{
  "n_layer": 12,
  "d_model": 512,
  "n_head": 4,
  "n_kv_head": 1,
  "head_dim": 128,
  "d_mlp": 2048,
  "vocab_size": 8192,
  "activation": "swiglu",
  "norm": "rmsnorm",
  "norm_place": "pre",
  "norm_eps": 1e-06,
  "positions": "rope",
  "rope_base": 2940.0,
  "rope_fraction": 1.0,
  "qk_norm": true,
  "attn_scale": 0.096,
  "bias": "none",
  "tie_embeddings": true,
  "parallel_block": false,
  "init": "orth",
  "init_std_qkv": 0.021,
  "init_std_o": 0.00429,
  "init_std_up": 0.021,
  "init_std_down": 0.00214,
  "optimizer": "muon_variant",
  "lr": 0.00203,
  "beta1": 0.95,
  "weight_decay": 0.05,
  "lr_head": 0.00489,
  "grad_clip": 1.0,
  "warmup_steps": 24,
  "schedule": "wsd",
  "decay_fraction": 0.609,
  "decay_shape": "sqrt",
  "final_lr_fraction": 0.05,
  "batch_tokens": [32768, 65536, 98304],
  "seq_len": 384,
  "doc_mask": true,
  "train_tokens": 450000000,
  "steps": 7373,
  "dataset": "wikipedia_en"
}
Each number is 200 + 20 x the weight over its row's rms, rounded and kept within 0 to 999. Layers, rows and columns count from 0. The size before them is the row's rms in percent of the matrix's.

# up: layer 7 MLP up, 2048x512, rms 0.112, rows 771-788, columns 256-383
# down: layer 7 MLP down (transposed), 2048x512, rms 0.107, rows 771-788, columns 256-383
# gate: layer 7 MLP gate, 2048x512, rms 0.107, rows 772-789, columns 256-383
up771,102,207,151,186,150,237,198,181,211,186,220,189,199,194,175,193,192,200,205,196,220,190,209,195,190,209,204,227,201,192,179,205,192,208,188,210,199,161,191,208,152,198,184,166,218,209,203,215,159,200,215,226,184,165,211,183,155,200,182,163,235,211,190,197,224,248,150,189,252,205,203,192,167,181,190,193,180,174,207,199,187,192,176,225,206,212,206,228,232,160,232,218,212,209,218,210,208,199,214,185,250,237,203,208,200,214,210,174,220,188,205,207,209,175,201,208,220,201,185,216,149,258,229,187,199,175,232,189,206
down771,102,228,188,229,198,207,168,199,209,229,211,198,198,190,226,212,205,240,201,187,193,195,182,227,171,219,178,209,198,204,202,210,223,173,217,202,220,194,189,182,198,198,205,214,248,221,200,203,191,222,195,211,209,181,186,208,198,206,203,198,183,185,199,213,179,214,189,178,205,214,179,217,186,201,191,194,197,243,184,237,184,208,229,187,176,163,199,177,206,195,213,209,192,207,213,228,236,221,182,170,198,210,213,181,182,205,230,209,156,178,175,163,204,156,210,214,212,178,204,217,221,197,177,189,226,207,214,194,196
gate772,098,230,182,176,239,173,191,209,163,179,218,168,184,196,207,195,212,200,201,188,204,241,196,228,199,228,202,200,234,204,229,213,190,207,182,202,175,237,224,232,256,190,193,182,201,215,193,216,208,200,193,213,223,186,183,178,197,207,226,196,195,197,193,189,227,196,197,187,170,182,216,212,201,201,227,201,187,226,226,227,241,208,205,198,235,187,178,184,200,199,223,210,183,207,210,228,214,201,220,208,201,195,241,178,209,192,183,196,168,206,210,240,196,212,224,178,226,164,210,219,199,219,177,200,224,185,200,201,215
up772,096,188,230,213,220,201,212,198,205,216,239,217,167,180,223,230,236,177,208,206,238,168,184,214,228,212,229,246,188,235,197,191,256,192,204,199,188,186,181,210,210,206,231,179,206,207,205,202,154,204,191,189,211,199,184,204,172,226,198,178,207,188,215,190,178,227,196,172,187,154,174,193,181,216,186,189,187,178,144,205,172,185,215,200,197,202,217,201,204,208,159,183,196,179,200,211,190,182,169,240,194,230,184,205,183,181,213,196,228,184,205,179,188,228,215,182,201,187,205,183,186,158,155,223,212,206,163,195,199
down772,098,205,176,189,206,174,225,185,200,213,203,229,197,159,242,202,181,183,211,213,173,174,198,210,180,177,174,220,222,205,186,189,200,201,192,215,191,202,195,209,199,188,204,224,217,177,210,196,200,214,236,223,199,203,213,168,212,218,202,167,213,175,214,192,191,191,204,196,184,181,212,217,197,216,209,225,210,210,186,167,188,199,191,180,156,186,204,196,191,215,188,215,212,191,221,199,207,174,186,205,208,249,187,218,197,203,198,197,195,212,207,196,203,170,173,202,198,186,184,221,182,194,187,229,178,171,203,181,182
gate773,099,225,220,192,190,171,210,191,154,186,203,205,176,195,215,185,177,223,206,179,178,200,206,202,232,209,231,186,202,222,207,213,193,195,225,212,169,193,217,191,200,243,193,216,196,208,145,222,184,221,218,210,148,192,209,232,207,202,234,188,175,207,196,206,222,219,218,207,216,179,209,202,220,222,197,233,236,216,182,187,238,207,208,194,205,173,219,239,177,205,176,222,166,200,196,196,195,199,225,179,176,198,209,230,195,205,228,206,177,206,183,215,225,177,205,194,184,220,205,187,180,165,220,187,175,195,169,186,152
up773,094,180,181,209,204,222,198,173,225,197,202,203,213,182,200,205,193,166,192,179,200,209,187,162,172,204,180,190,165,218,213,219,157,172,183,210,219,215,222,206,177,194,226,188,154,214,208,173,193,202,213,218,213,212,175,181,205,202,209,211,193,170,233,198,208,177,133,196,197,201,190,196,254,187,223,200,186,228,205,187,217,205,207,227,200,177,201,148,190,185,190,190,181,178,226,221,188,184,231,208,207,195,175,215,234,188,185,181,219,174,195,188,205,204,208,209,191,194,207,226,200,178,195,197,192,183,185,183,175
down773,099,202,167,159,189,259,204,208,157,214,210,197,185,180,233,198,195,201,206,219,204,190,205,207,202,216,189,197,201,192,208,195,222,198,188,194,196,210,217,216,214,198,190,192,183,184,218,195,177,187,224,178,200,178,209,179,201,236,233,232,189,198,217,224,186,188,197,190,214,195,208,154,208,226,189,182,221,164,210,193,189,227,171,257,195,207,230,186,178,195,181,192,193,211,181,242,180,185,198,203,198,177,218,226,206,196,174,226,200,168,184,183,213,216,205,162,152,189,217,222,188,201,213,188,216,198,192,229,183
gate774,097,221,187,188,211,208,195,201,174,196,174,211,182,170,170,170,189,226,173,214,196,196,186,206,188,272,202,205,212,199,195,181,204,223,213,221,194,194,271,205,233,190,173,192,194,241,187,184,193,184,190,174,184,215,191,210,235,225,186,199,193,228,196,211,197,237,162,238,212,179,187,206,193,194,197,204,201,189,217,181,180,172,200,175,192,195,184,195,236,221,225,192,202,169,174,211,184,194,219,239,205,171,147,180,187,192,211,188,227,216,184,184,169,235,184,212,199,237,207,200,206,177,214,228,221,196,183,231,214
up774,101,180,176,203,183,156,203,188,213,189,206,220,225,188,179,238,200,193,183,161,212,205,200,167,212,173,178,206,222,228,199,223,198,198,158,184,190,170,197,197,184,185,210,169,197,215,201,186,159,199,178,201,179,168,234,197,212,214,207,192,209,209,227,199,154,212,236,204,185,183,202,178,203,181,168,173,213,210,203,222,186,209,193,183,174,189,198,179,230,189,181,192,216,206,205,211,192,198,221,213,213,207,196,196,247,190,207,194,246,200,252,225,218,211,223,164,205,181,201,195,231,194,182,204,201,190,216,207,221
down774,098,189,208,222,215,197,193,196,211,173,182,201,221,235,208,221,193,207,185,195,171,193,161,224,174,151,202,171,216,188,243,197,189,225,155,232,202,189,218,200,201,229,199,185,212,191,214,218,190,185,174,186,183,202,200,209,194,188,183,185,211,201,162,180,205,182,186,183,182,180,215,246,213,192,179,206,205,202,205,177,211,222,162,214,202,176,227,198,189,206,221,169,208,203,175,208,197,181,201,239,209,170,220,196,214,211,204,182,210,176,201,189,199,235,193,161,198,212,235,204,205,212,234,204,232,186,187,201,243
gate775,105,233,188,189,248,214,228,233,203,206,222,240,169,193,246,226,179,189,194,188,231,160,235,235,187,200,176,209,217,201,178,220,197,200,239,200,226,171,203,208,217,178,220,218,193,195,208,235,183,223,206,176,206,192,202,201,209,167,225,189,184,221,185,224,188,196,199,217,234,207,212,189,214,200,197,210,215,223,207,215,157,183,221,228,222,206,224,203,162,170,226,220,237,199,226,227,218,181,150,192,164,187,184,183,169,218,193,183,240,212,177,162,176,171,175,198,198,168,212,200,172,205,197,201,206,177,228,221,198
up775,102,228,198,199,203,196,195,191,209,197,246,237,193,160,226,172,214,198,195,211,193,212,185,180,246,184,193,211,206,189,183,166,195,215,221,191,193,195,215,197,202,183,199,205,196,191,216,186,206,218,216,185,205,205,204,222,197,183,221,230,169,179,179,226,176,193,161,187,233,215,184,202,196,233,216,202,151,197,210,202,249,174,207,225,207,228,189,205,200,166,195,170,237,181,218,178,230,210,220,182,216,221,174,201,187,177,191,185,160,203,219,222,202,215,180,241,198,185,218,221,208,194,206,180,171,222,223,195,208
down775,104,212,228,214,221,182,195,174,176,171,204,190,168,211,231,182,210,191,212,182,208,214,211,208,205,180,238,185,188,199,223,168,186,211,180,202,161,202,238,191,203,233,202,222,223,200,172,195,182,198,194,204,181,167,211,208,224,204,193,229,198,243,205,214,218,153,205,187,177,173,197,177,223,197,224,186,232,209,203,181,199,201,208,210,202,210,192,153,200,208,201,196,209,186,197,222,216,175,186,192,204,208,186,228,175,173,215,198,193,183,168,154,172,213,180,185,196,218,199,207,174,215,186,191,206,189,210,210,186
gate776,092,213,211,189,205,228,205,185,222,192,205,173,201,155,205,193,230,181,181,205,220,191,246,184,203,190,164,172,216,234,191,209,208,205,208,238,209,230,183,225,173,215,214,206,179,171,229,173,176,218,210,208,207,245,222,229,194,182,204,172,174,201,190,217,149,188,185,191,227,179,242,207,197,205,161,195,199,182,199,204,199,207,204,165,191,204,193,186,193,197,232,186,241,203,203,201,192,185,201,224,176,212,207,206,214,257,225,224,182,231,225,190,174,181,194,189,223,229,198,203,177,205,197,180,222,178,204,201,181
up776,089,220,193,189,172,197,200,194,199,186,227,223,192,222,215,214,199,197,213,200,176,202,153,235,234,220,186,224,196,171,232,214,215,186,218,180,195,199,216,203,225,210,186,216,219,189,195,188,238,214,200,192,184,219,184,216,170,205,197,188,191,226,157,186,227,199,194,232,194,211,220,153,197,177,246,197,215,198,220,166,184,197,202,190,218,181,222,210,194,236,200,185,209,201,208,229,174,191,219,209,220,169,190,190,201,239,188,195,186,207,150,196,219,195,205,208,185,192,199,207,200,187,213,176,217,194,196,229,230
down776,095,185,176,165,227,206,191,167,204,220,247,181,195,180,197,201,195,195,193,165,183,183,212,188,198,218,193,200,215,187,186,181,211,194,198,206,223,213,190,185,198,198,227,177,211,183,219,196,182,213,199,183,235,201,223,161,224,184,196,202,191,168,164,193,185,189,223,235,175,178,227,175,217,203,180,225,236,215,190,186,191,200,154,205,195,230,198,181,200,151,202,215,218,180,191,191,174,221,183,184,192,211,192,193,158,206,218,229,200,211,173,174,176,176,192,209,208,200,185,161,182,209,210,203,223,161,214,225,203
gate777,100,199,256,203,194,179,209,196,213,154,189,211,206,224,192,216,206,197,168,195,236,222,200,195,187,208,204,195,199,194,190,203,229,213,215,248,206,210,200,162,207,194,195,224,220,211,191,202,189,183,204,170,184,212,204,186,204,212,188,192,192,181,202,240,232,193,208,225,226,181,217,168,205,210,194,202,172,226,195,178,215,188,202,199,197,202,193,219,217,175,186,186,171,233,224,179,215,236,193,153,200,231,204,196,203,217,221,217,186,198,216,206,214,213,196,188,183,179,162,226,174,174,192,195,191,170,198,201,221
up777,099,181,199,192,183,198,220,200,205,264,204,166,200,227,189,180,203,221,196,235,211,196,200,210,226,236,212,215,186,146,186,210,198,215,192,175,205,171,222,219,223,202,194,189,198,200,195,190,215,176,185,245,192,190,197,202,196,226,169,231,173,215,188,211,173,231,148,183,158,184,209,184,179,215,218,189,176,199,198,217,248,212,227,190,228,213,183,211,175,194,206,193,185,223,191,180,196,183,194,183,230,242,194,221,195,219,179,216,209,176,198,179,188,216,208,182,239,178,155,189,209,175,205,218,223,222,226,165,187
down777,099,211,207,166,183,196,174,169,217,232,226,215,191,133,201,166,157,209,205,195,218,173,174,194,209,237,225,204,184,195,205,203,187,201,215,186,216,210,217,225,226,187,233,197,193,218,207,183,190,158,245,178,192,184,184,222,199,183,183,233,183,188,203,202,219,205,237,219,180,236,220,215,218,180,217,207,228,206,192,189,196,222,180,189,162,207,172,161,205,200,181,184,225,182,222,220,184,186,212,171,228,179,183,198,225,240,237,213,193,182,193,224,187,215,225,183,195,205,209,209,230,174,177,235,173,197,245,230,175
gate778,098,208,169,202,214,161,261,231,200,211,182,186,193,207,212,216,242,203,203,189,193,168,215,194,189,186,224,224,231,198,211,210,220,184,191,188,164,227,215,178,226,188,191,215,234,211,174,192,204,164,194,195,212,246,194,218,165,202,178,203,169,196,170,184,253,183,197,157,168,215,182,219,187,227,188,204,221,183,229,186,209,214,209,179,213,225,217,211,162,202,193,215,191,166,195,229,197,181,184,216,223,177,237,212,200,182,218,213,218,202,193,185,191,191,183,175,191,217,195,192,199,243,249,148,209,193,201,192,209
up778,101,217,208,206,177,212,192,200,167,201,177,198,223,204,148,184,201,192,227,179,210,211,204,202,213,225,191,199,219,166,177,181,197,200,195,204,191,247,194,200,168,206,212,204,195,205,214,229,182,195,200,199,145,230,161,200,194,183,195,166,154,178,196,241,180,237,207,206,204,203,231,173,199,172,190,159,199,202,188,201,206,220,186,208,219,185,172,228,188,213,161,198,194,250,220,224,219,148,211,185,212,184,194,195,195,211,200,154,229,238,168,237,238,203,213,252,176,215,223,192,203,216,170,208,201,169,211,239,214
down778,103,222,219,191,235,214,190,181,220,211,221,222,197,248,179,210,179,202,216,194,266,193,202,179,200,177,183,208,182,192,211,188,228,232,163,196,174,177,158,196,238,200,186,208,181,191,184,208,161,209,192,181,172,207,181,196,223,211,247,208,210,197,175,217,235,243,199,160,220,200,180,186,260,177,203,180,164,196,193,223,222,225,195,195,233,195,208,203,172,231,225,193,210,185,197,212,209,178,216,217,213,202,237,184,214,220,208,194,205,159,203,192,206,235,163,154,167,222,195,198,209,210,161,188,244,177,172,201,205
gate779,098,167,220,199,163,204,205,185,173,223,204,191,214,219,209,191,195,197,204,183,224,185,199,204,218,198,179,167,203,200,193,192,183,169,231,159,205,209,210,220,158,163,208,196,218,190,182,212,208,180,215,213,174,160,183,223,206,186,225,216,187,183,145,208,198,225,219,204,178,215,232,188,215,246,210,203,229,204,189,209,221,242,209,193,191,181,196,218,205,232,220,237,219,175,224,211,220,185,221,196,216,197,213,190,205,192,203,204,223,180,213,155,212,201,164,225,178,205,204,210,197,226,196,215,178,212,190,212,203
up779,095,199,159,173,161,213,220,206,178,197,177,215,204,216,236,184,214,170,191,217,210,193,204,219,189,214,209,206,196,184,210,233,208,208,198,205,212,186,203,218,262,154,190,186,154,208,206,222,181,190,190,221,191,220,213,205,190,226,209,196,187,173,188,180,240,204,204,176,188,206,193,215,183,219,193,228,224,195,215,198,214,196,213,196,190,179,210,192,179,225,197,218,179,209,202,236,190,210,165,215,156,203,212,184,192,251,209,207,193,196,188,157,197,230,188,194,189,182,270,213,232,181,196,220,173,208,184,211,183
down779,096,191,208,224,186,174,166,201,223,169,190,176,181,260,199,199,179,204,234,174,185,215,189,217,210,158,224,179,196,198,236,183,204,210,215,191,215,217,242,178,188,190,193,214,155,188,201,210,187,165,200,207,220,196,204,215,210,213,190,210,210,183,206,177,190,191,195,190,153,216,192,212,198,189,211,188,203,185,201,232,214,191,191,232,209,230,213,222,202,198,231,195,179,205,182,206,199,202,210,144,169,191,190,199,202,216,199,184,197,164,199,211,215,205,166,182,193,182,206,210,160,228,184,177,223,192,223,170,194
gate780,102,251,198,173,190,227,188,170,199,217,206,231,190,201,197,190,176,201,194,211,214,220,206,227,178,225,198,178,197,216,169,186,214,231,203,202,206,200,167,231,195,203,192,188,169,203,195,230,197,169,189,178,194,179,198,196,228,212,187,204,229,194,206,186,204,188,248,226,179,164,208,163,161,187,181,223,149,233,233,183,180,194,210,197,197,246,162,185,207,196,198,203,175,229,152,182,225,206,183,199,203,233,157,171,205,210,243,206,198,205,220,195,208,208,187,231,211,203,164,188,185,188,218,219,214,215,197,228,187
up780,102,209,199,172,236,233,224,222,231,186,209,238,231,205,193,208,178,214,197,177,174,209,229,232,198,221,179,211,189,221,188,209,219,184,232,216,223,235,216,160,180,185,228,225,203,216,165,207,213,199,223,172,210,195,196,200,236,149,185,200,221,210,222,187,206,179,181,219,183,214,211,214,190,195,244,187,215,209,213,188,231,224,206,221,206,201,200,158,194,188,207,183,210,196,205,206,193,162,223,183,208,168,196,184,194,196,219,207,191,161,179,197,174,194,230,184,218,219,187,219,186,187,225,186,169,191,198,213,173
down780,104,213,201,186,197,224,203,205,207,236,173,202,238,158,203,176,211,220,211,198,212,211,196,190,213,203,179,241,193,171,208,197,223,216,217,179,192,183,210,216,206,206,217,190,221,182,194,197,167,219,207,196,192,230,221,191,182,229,207,228,195,218,189,200,155,232,234,172,216,185,180,219,232,194,212,212,218,228,153,194,210,212,214,218,203,189,163,196,203,204,235,203,188,195,213,212,219,199,211,210,239,190,201,218,209,192,200,184,226,190,210,220,196,187,239,202,178,182,221,204,215,220,201,186,192,181,222,192,155
gate781,101,172,208,198,196,223,191,211,191,191,215,203,248,197,191,207,178,202,212,191,173,187,199,208,230,208,212,182,168,201,218,189,204,202,242,201,194,193,189,234,198,195,229,163,195,253,212,205,200,185,202,224,200,211,225,169,208,207,153,213,194,209,169,206,209,185,226,173,217,174,214,232,188,199,191,152,194,151,199,207,179,169,173,191,179,188,206,185,208,237,170,202,169,203,195,175,197,204,189,196,169,216,220,242,191,190,185,202,202,198,183,202,187,208,202,199,203,182,196,210,204,199,218,173,198,180,171,212,226
up781,098,173,176,207,190,213,178,165,189,188,210,206,205,218,181,192,202,216,214,187,185,228,176,181,199,230,164,170,172,200,181,186,173,161,203,213,187,189,164,185,196,170,205,183,176,218,194,233,200,174,215,189,219,225,188,189,178,220,195,234,201,220,236,156,205,190,197,177,221,204,192,242,221,241,150,229,165,215,191,207,181,180,164,185,200,174,206,217,210,179,195,205,181,206,178,235,195,188,228,211,164,168,208,203,212,198,187,212,205,204,219,197,204,177,200,193,195,208,173,234,213,206,226,196,161,190,232,185,170
down781,098,226,185,205,205,200,190,223,204,202,225,223,223,190,178,194,205,196,222,198,214,197,233,174,203,186,166,194,202,185,190,217,218,198,200,228,220,201,180,275,213,210,188,204,192,185,189,196,215,204,210,217,216,179,220,215,199,193,175,176,211,224,206,207,186,186,174,200,187,199,187,208,242,253,184,209,161,230,189,185,196,190,184,209,226,158,189,175,160,184,201,201,186,191,173,211,227,169,230,225,210,213,203,223,220,212,181,194,195,190,195,229,183,201,202,190,185,189,184,203,165,204,204,174,235,185,232,197,229
gate782,098,204,220,221,193,223,194,235,171,212,185,135,243,194,190,220,211,212,183,182,219,177,211,221,175,219,196,174,198,226,199,189,211,166,188,188,204,174,175,197,177,208,198,158,199,176,176,152,189,177,160,171,181,183,227,216,210,206,183,197,177,232,177,202,210,164,210,192,178,195,194,201,182,171,144,192,172,215,187,196,225,218,156,196,204,213,174,180,190,208,191,203,214,232,193,227,179,235,208,192,189,169,220,192,174,190,211,194,203,188,172,169,173,203,182,207,178,160,205,191,159,213,175,184,208,198,169,174,201
up782,102,213,190,208,184,223,190,196,180,227,193,168,196,184,221,198,210,202,246,228,190,196,159,196,177,207,219,199,190,206,190,181,218,194,173,179,233,213,182,243,171,231,206,214,206,140,207,200,181,189,157,168,198,179,204,216,172,223,167,229,200,211,164,200,174,172,183,197,232,207,202,184,182,208,167,171,245,233,218,189,230,219,204,186,214,205,225,228,200,199,217,202,206,174,227,185,173,214,223,196,201,192,205,189,170,216,213,209,235,227,192,205,183,162,207,183,189,186,193,220,217,219,153,174,177,171,224,188,201
down782,099,159,180,215,223,180,202,210,191,201,189,205,182,141,188,220,221,216,215,165,227,228,197,212,205,204,193,218,222,212,167,205,205,229,175,199,216,168,192,161,183,201,198,192,194,224,229,201,172,216,205,177,176,178,211,183,190,221,199,218,193,202,215,212,207,182,194,181,167,207,219,142,195,196,218,202,168,200,200,213,215,206,202,193,199,192,194,195,204,210,178,199,244,206,174,212,212,201,206,235,227,203,191,176,197,240,204,188,210,200,255,203,237,205,163,191,194,193,234,235,184,194,180,189,227,201,217,216,211
gate783,100,194,196,215,201,237,170,192,211,205,178,197,206,227,205,213,254,228,190,161,208,204,195,218,216,199,228,178,210,216,188,193,204,183,188,191,222,212,229,196,191,190,213,164,196,202,210,187,185,175,254,201,207,181,210,213,198,198,205,186,168,183,180,200,201,196,168,206,197,216,226,238,190,232,211,173,204,188,213,198,188,201,235,191,183,194,184,182,201,189,180,192,173,202,173,189,204,217,187,200,239,209,206,184,219,212,201,188,196,200,242,223,216,197,193,192,243,202,168,173,205,194,204,199,230,202,204,201,220
up783,100,208,205,170,221,209,206,208,197,227,232,182,205,200,209,171,168,206,218,172,192,197,236,226,192,219,193,210,203,206,201,230,193,171,196,190,192,186,205,189,197,197,210,223,217,219,195,185,185,181,178,193,219,192,195,207,215,186,188,188,201,196,204,213,202,152,182,222,233,223,185,206,197,189,203,221,230,166,186,217,226,204,172,184,192,211,183,212,167,182,219,186,194,220,176,216,197,189,232,199,199,184,197,236,198,191,216,169,186,192,205,230,226,215,242,224,174,197,238,209,191,222,170,190,183,173,176,214,231
down783,099,180,197,203,207,178,195,171,203,210,216,192,188,199,253,201,185,201,195,212,160,190,183,201,163,188,221,215,206,186,206,216,220,191,201,211,197,180,212,186,225,199,212,236,252,206,157,176,212,188,181,195,190,173,197,198,181,192,236,181,214,235,240,219,204,208,201,177,224,223,186,190,201,171,219,220,183,251,170,196,226,195,208,197,165,196,195,203,208,215,182,184,160,233,170,207,203,208,208,221,218,193,192,213,202,209,247,185,212,212,209,210,157,227,176,185,229,190,209,217,215,198,180,183,192,230,159,177,209
gate784,101,173,224,194,218,207,159,190,205,211,187,216,191,204,208,198,209,183,169,228,187,200,182,240,218,171,226,178,207,211,201,189,205,201,250,205,170,219,233,155,214,209,198,220,243,182,232,181,192,219,195,192,211,212,199,200,191,218,189,206,205,211,197,181,182,211,235,204,184,206,246,171,175,217,213,216,204,211,178,174,193,183,216,170,192,218,175,196,212,172,217,192,184,196,198,208,198,191,175,266,197,185,213,198,194,184,195,167,227,185,219,215,203,183,192,214,213,179,208,203,185,214,193,192,217,205,188,170,218
up784,100,184,199,214,203,193,207,210,190,209,195,202,184,251,203,221,220,217,220,227,196,214,197,206,201,203,233,190,184,200,211,212,176,192,169,226,234,234,171,213,218,238,196,204,204,200,217,210,254,181,188,207,235,180,225,212,191,187,191,191,187,176,234,207,204,174,211,216,212,208,168,204,203,184,214,221,208,184,196,168,192,230,219,226,151,186,189,221,207,202,207,203,209,231,214,214,180,200,175,199,193,217,158,199,224,225,212,203,201,172,223,227,196,179,212,245,190,190,222,201,174,227,199,199,195,225,216,201,243
down784,100,203,201,179,204,194,214,180,203,228,180,194,230,237,202,193,209,184,174,167,198,218,207,182,218,174,186,220,193,186,221,206,177,192,192,224,193,167,225,217,223,200,206,193,213,224,203,173,182,180,196,234,207,190,193,193,226,209,176,190,169,190,228,203,179,212,229,203,198,208,205,207,183,211,160,203,180,165,195,200,201,201,165,220,174,187,224,212,191,191,227,192,184,218,225,200,186,216,190,205,202,230,197,193,201,182,239,192,189,219,162,197,219,187,201,167,198,227,201,176,209,231,209,201,204,197,163,195,212
gate785,099,224,209,210,221,161,216,204,215,216,202,223,208,200,211,216,175,207,211,200,230,192,186,212,184,212,200,222,203,204,213,199,195,164,183,182,199,184,207,207,200,174,220,174,183,200,195,192,204,165,170,193,205,178,217,212,204,174,159,201,214,200,177,187,218,199,183,199,177,173,204,174,169,196,195,192,179,200,171,167,175,216,197,197,203,182,199,203,172,196,195,177,201,180,230,188,178,165,203,222,193,191,200,181,201,245,202,212,185,189,229,184,160,224,179,219,191,186,191,201,181,168,194,178,212,234,197,190,216
up785,098,208,167,207,209,177,201,202,182,183,184,213,203,179,212,229,198,166,189,259,182,204,172,202,206,187,184,197,231,179,204,169,208,225,194,202,194,210,215,231,154,192,219,191,201,180,226,179,183,195,189,230,195,196,203,214,225,198,194,224,171,177,182,200,193,202,199,186,193,210,224,178,216,192,219,193,215,209,187,224,188,187,198,207,221,202,182,203,186,183,214,232,181,207,180,167,225,208,220,180,168,219,215,199,213,221,214,184,219,240,187,223,206,190,177,177,207,203,215,200,211,208,139,222,201,183,188,163,204
down785,098,215,227,183,208,200,181,183,192,202,211,211,223,168,185,202,169,225,181,207,198,173,182,198,195,217,189,168,216,206,194,206,195,189,167,195,174,192,225,224,157,208,187,185,195,230,188,213,208,203,214,184,200,222,183,186,193,173,161,207,214,193,190,190,207,196,225,194,191,197,191,178,207,207,193,185,245,210,181,220,198,203,214,228,179,201,207,170,208,169,198,212,198,213,241,224,203,188,176,198,246,200,228,199,217,217,206,203,168,219,192,246,228,225,193,225,200,182,237,223,202,244,216,194,225,202,228,181,193
gate786,098,205,220,210,176,191,225,204,201,215,186,229,182,227,190,182,220,206,191,196,271,221,216,188,228,187,207,211,207,217,191,201,201,217,194,198,198,193,196,212,187,189,188,185,241,180,197,201,224,201,183,211,220,228,166,188,201,199,214,143,201,201,212,186,186,199,207,224,216,214,189,181,202,182,175,196,152,248,193,159,221,241,188,189,170,212,185,176,226,228,212,218,217,202,223,203,158,166,206,172,225,155,190,212,231,213,204,206,182,225,182,214,211,181,203,190,220,233,195,217,233,181,217,206,181,194,195,229,179
up786,104,198,225,189,212,209,228,214,222,196,178,151,212,193,205,184,217,227,213,193,191,181,203,178,172,188,186,222,191,196,187,176,182,255,205,199,213,231,237,178,223,210,219,207,213,178,226,212,216,185,195,231,231,215,182,195,221,218,192,207,202,192,208,211,199,203,176,177,213,150,198,191,182,167,199,257,229,203,218,166,197,173,198,190,201,197,159,206,191,236,193,189,197,195,197,186,209,222,201,199,175,171,210,192,230,189,197,174,195,177,216,240,234,207,201,225,198,226,221,208,181,177,170,194,211,204,220,182,215
down786,103,186,206,163,207,229,219,189,195,207,202,174,224,185,198,200,183,236,199,213,188,201,194,214,164,190,186,197,168,236,218,182,173,193,164,238,201,185,201,226,215,231,156,190,231,205,248,194,224,216,180,190,183,180,186,191,189,208,191,153,192,211,152,182,252,196,219,148,220,165,200,206,220,170,225,217,258,207,170,182,173,211,186,205,203,206,194,189,230,197,184,215,166,200,201,197,214,225,200,224,216,176,192,224,197,223,224,187,188,169,168,221,192,183,201,226,201,183,145,213,201,190,164,204,234,220,222,232,235
gate787,097,201,205,218,199,178,179,208,184,185,174,171,189,205,210,206,204,167,143,208,212,217,219,226,201,187,194,196,240,198,187,222,198,205,221,197,242,176,197,235,213,233,175,175,212,193,192,165,199,231,209,181,202,213,216,178,193,212,158,168,208,204,225,210,183,210,165,230,188,174,186,164,226,178,203,195,168,207,191,197,219,194,176,203,224,209,168,226,167,175,217,184,230,182,182,220,206,209,170,215,222,231,190,224,227,228,145,187,223,187,193,187,201,224,201,228,157,166,231,188,225,197,192,194,203,195,158,204,201
up787,105,221,213,162,196,177,189,253,189,220,222,169,240,184,176,193,180,182,196,172,193,212,226,223,167,176,166,187,189,236,202,195,195,205,222,184,206,166,218,208,234,227,208,183,216,189,198,172,184,205,201,173,216,207,224,190,171,189,217,201,221,197,240,190,202,200,191,214,228,196,201,187,181,214,210,192,232,192,206,189,222,207,181,202,185,175,178,218,219,187,210,264,226,177,200,185,195,202,213,175,198,216,216,201,204,190,213,215,199,215,214,217,205,174,215,168,247,182,212,189,212,260,193,179,202,198,180,189,198
down787,103,168,187,217,191,185,212,212,197,230,207,169,201,214,165,223,177,187,234,209,188,211,182,227,228,157,192,183,192,182,184,186,195,139,211,206,209,193,229,208,193,169,234,222,223,216,215,210,237,235,181,194,181,211,184,196,201,234,180,227,207,220,229,191,186,179,186,188,228,161,186,151,199,190,184,226,225,209,162,217,214,179,231,220,204,199,189,182,217,217,210,239,210,215,192,210,223,204,204,197,170,165,222,231,196,182,210,205,243,185,173,213,180,197,198,199,202,224,212,222,200,192,196,182,196,214,205,193,213
gate788,095,193,213,197,197,202,204,192,197,186,196,207,214,209,206,206,205,208,206,169,215,186,222,225,210,203,183,202,204,220,201,211,209,218,214,243,202,183,236,185,192,214,204,173,192,221,199,181,211,216,201,204,192,221,226,181,207,184,225,187,194,196,225,253,181,205,204,217,216,192,164,227,212,210,188,196,206,211,215,234,201,216,190,199,181,195,177,202,179,211,193,220,178,195,188,176,190,206,194,234,175,201,171,144,211,221,214,195,202,194,223,174,212,185,233,199,191,232,212,207,206,202,240,196,198,181,209,196,173
up788,092,185,200,223,192,239,178,243,253,180,177,183,223,171,201,164,227,182,197,175,162,194,187,176,183,216,212,221,233,250,219,189,198,199,199,212,216,191,199,226,216,211,242,197,177,229,219,176,195,194,227,181,217,194,168,211,192,189,198,184,181,177,199,194,190,212,160,206,167,207,219,160,176,179,221,200,183,203,163,220,195,199,178,216,196,193,166,201,226,225,199,198,165,222,256,176,230,190,174,226,188,190,199,206,170,162,191,212,217,207,193,212,200,214,182,203,200,204,184,186,218,201,222,181,181,219,202,199,201
down788,091,225,205,195,217,213,206,210,239,187,200,210,174,150,175,209,212,169,208,212,229,216,147,210,200,189,217,234,229,217,171,214,194,187,212,214,203,188,220,180,176,204,192,182,213,186,185,229,226,193,204,197,202,200,181,219,236,227,191,192,214,212,199,207,185,198,179,214,197,184,157,197,169,231,216,203,200,200,193,177,199,196,184,212,193,217,204,208,231,184,146,214,218,205,204,201,203,194,178,202,229,209,193,176,201,196,207,157,202,198,251,175,215,217,205,173,171,201,196,216,238,202,207,209,204,215,216,193,176
gate789,099,194,186,206,229,199,212,199,192,203,212,212,206,195,193,217,189,216,180,181,177,185,180,167,190,188,186,199,191,181,216,215,166,210,206,210,200,211,159,231,216,207,199,244,175,175,220,178,189,197,240,198,200,160,243,174,158,233,170,202,209,168,208,215,192,251,213,203,215,186,219,224,215,210,210,211,198,192,210,188,170,195,228,184,219,180,225,186,212,149,193,179,201,196,171,194,191,206,204,218,197,207,196,181,207,204,193,214,225,158,216,208,241,217,204,230,222,182,163,194,194,200,218,197,213,191,204,225,178